Weights of a small GPT-style language model, trained from scratch on English Wikipedia: LayerNorm before each block.
Each number is 200 + 30 x the weight over its row's rms, rounded and kept within 0 to 999. Layers, rows and columns count from 0. The size before them is the row's rms in percent of the matrix's.

# layer 3 attention key, 512x320, rms 0.0818, rows 365-375, columns 192-255
140,246,251,76,207,196,242,184,261,203,170,160,180,183,212,173,252,207,209,211,190,248,214,206,175,192,217,234,219,223,176,156,213,203,138,247,171,240,221,241,193,214,220,203,198,239,216,126,209,214,248,240,207,229,159,214,197,159,210,196,161,107,193,246,186
145,211,222,205,225,202,196,221,158,197,214,195,211,180,205,184,163,175,202,241,215,172,190,172,178,154,171,127,218,160,222,114,176,171,230,224,165,155,196,201,237,216,188,215,211,210,239,186,194,202,184,158,187,268,196,217,176,223,231,202,135,202,225,183,155
136,232,182,232,175,213,275,188,182,212,189,179,209,224,202,243,205,228,185,140,165,240,212,170,204,144,142,95,224,142,205,191,217,180,161,205,214,144,216,196,156,230,190,161,238,244,170,179,231,239,184,229,207,224,174,168,179,189,273,203,178,201,214,225,210
135,193,266,190,218,197,261,203,234,198,216,136,184,181,161,223,192,188,193,192,221,217,214,190,192,186,200,190,169,171,221,201,215,225,212,207,222,177,277,239,237,153,183,216,149,181,208,193,208,244,236,172,177,191,237,237,209,149,154,206,199,204,209,246,193
142,232,147,271,250,160,210,266,115,229,203,210,164,178,178,213,226,214,207,229,184,218,214,153,191,146,203,220,217,224,211,180,212,194,224,200,240,194,204,206,172,188,164,195,167,214,194,151,234,193,159,169,184,212,192,229,203,194,219,219,150,187,217,168,180
147,273,232,155,280,189,159,221,248,201,177,181,237,254,172,211,233,228,225,244,190,209,220,210,115,178,224,179,235,203,226,193,137,250,174,151,164,207,203,187,194,192,216,170,166,245,170,191,207,239,191,181,157,203,192,142,174,246,214,214,229,198,184,208,219
126,217,232,190,209,133,169,193,166,188,178,194,182,221,209,287,184,212,198,209,155,210,163,179,239,236,216,148,241,228,209,228,147,209,210,196,172,219,139,204,189,206,247,192,209,210,171,214,212,211,245,200,202,230,208,154,177,258,184,231,168,182,174,239,210
134,192,206,199,208,204,185,222,227,195,200,194,196,230,194,216,179,220,233,245,255,176,225,201,255,167,153,214,202,198,187,230,158,173,247,199,210,227,167,230,199,238,214,200,222,198,202,152,254,160,232,207,258,212,196,184,219,185,196,165,215,208,175,192,139
138,138,220,232,210,152,194,199,207,170,174,212,196,226,225,185,193,166,190,152,217,215,212,223,198,167,133,185,232,207,238,243,232,180,179,215,195,200,175,197,212,166,201,195,158,194,211,165,268,218,233,215,205,243,200,160,219,187,208,219,196,218,220,247,201
138,199,246,244,165,214,161,194,152,232,236,214,206,258,198,258,189,195,176,239,180,228,213,170,189,179,189,209,197,213,183,150,241,238,219,218,174,183,211,251,202,196,218,217,245,175,178,231,169,194,220,224,209,192,237,228,185,161,193,202,234,231,223,191,172
142,179,190,177,227,221,208,160,191,226,257,246,199,145,205,201,190,263,180,171,158,138,199,242,220,203,196,187,203,231,179,190,182,174,204,197,180,222,179,208,172,174,190,228,193,210,228,155,144,231,150,192,124,235,187,181,228,216,179,220,162,164,219,230,239
# layer 3 attention query, 512x320, rms 0.0807, rows 366-376, columns 192-255
131,228,231,272,289,257,195,154,179,252,170,142,177,200,229,188,164,170,232,162,216,240,195,191,182,144,220,176,235,228,143,177,222,238,202,214,177,148,203,203,210,194,191,183,211,203,221,183,139,196,152,183,216,229,228,183,212,221,197,210,165,185,204,219,190
131,195,196,244,225,185,200,215,163,217,180,182,153,191,207,144,245,215,142,173,175,208,163,201,183,228,127,202,223,209,211,212,164,214,137,123,191,199,142,226,216,181,227,184,146,184,193,207,238,232,188,194,215,179,241,217,192,188,229,169,205,182,187,220,251
131,220,246,196,230,220,205,223,186,127,220,215,225,219,190,211,211,163,240,160,218,205,202,156,184,203,220,239,107,199,221,178,187,225,219,180,154,233,236,177,195,242,238,183,211,193,197,253,230,155,219,195,199,152,187,161,207,216,167,201,153,155,207,215,218
134,166,186,199,204,186,217,210,232,210,207,137,202,180,193,205,210,203,238,189,192,200,217,143,185,162,165,267,182,214,240,197,251,212,201,191,206,157,227,149,185,215,193,214,223,213,222,242,169,124,219,216,199,191,187,227,150,234,249,257,173,209,225,224,169
141,228,144,164,227,234,176,222,213,200,234,213,206,198,226,200,203,211,208,173,181,187,157,212,161,237,207,211,176,216,240,203,191,205,229,218,237,206,214,184,194,255,189,210,177,220,211,126,215,214,129,221,203,166,231,165,181,216,185,180,218,178,181,163,205
127,195,175,225,237,169,204,202,181,247,158,230,184,195,219,225,264,224,211,138,235,218,208,141,219,250,157,154,205,214,197,178,122,210,203,175,270,162,139,164,190,226,197,245,193,207,205,197,231,244,137,242,215,195,197,179,173,235,179,201,231,137,211,139,172
124,210,174,173,139,203,198,191,298,162,165,223,186,270,184,220,214,209,212,224,203,263,186,231,162,182,191,201,246,216,227,155,186,188,210,242,143,188,249,174,218,276,198,209,203,261,141,153,209,212,256,218,222,206,195,187,239,209,171,152,191,242,201,153,163
129,239,181,193,184,233,255,171,192,202,159,210,156,172,214,234,186,252,162,196,205,193,176,148,167,147,195,219,226,188,276,221,201,181,242,253,204,218,229,174,218,197,215,195,196,210,202,169,211,203,181,171,205,211,192,169,195,226,212,189,232,243,213,206,255
136,150,191,225,222,228,177,215,145,220,179,191,201,189,181,212,201,179,191,273,155,236,230,191,157,145,220,193,245,197,143,221,226,194,142,223,193,253,154,184,166,178,219,206,222,191,196,232,239,215,155,191,251,155,178,172,159,204,195,262,225,203,197,220,197
127,166,197,174,197,198,219,211,186,248,199,249,246,152,200,206,267,177,169,185,219,175,218,212,227,153,220,176,230,199,207,198,190,162,176,162,170,209,201,272,220,177,194,204,249,166,179,243,151,210,148,211,206,206,258,196,236,173,180,179,205,179,210,187,211
133,202,236,173,177,162,155,261,205,228,122,239,261,213,206,192,182,236,209,221,156,176,180,212,202,239,199,177,170,195,211,226,172,213,188,161,197,174,241,194,178,172,191,212,208,216,179,163,177,218,254,176,186,173,155,216,177,213,163,206,184,170,187,219,230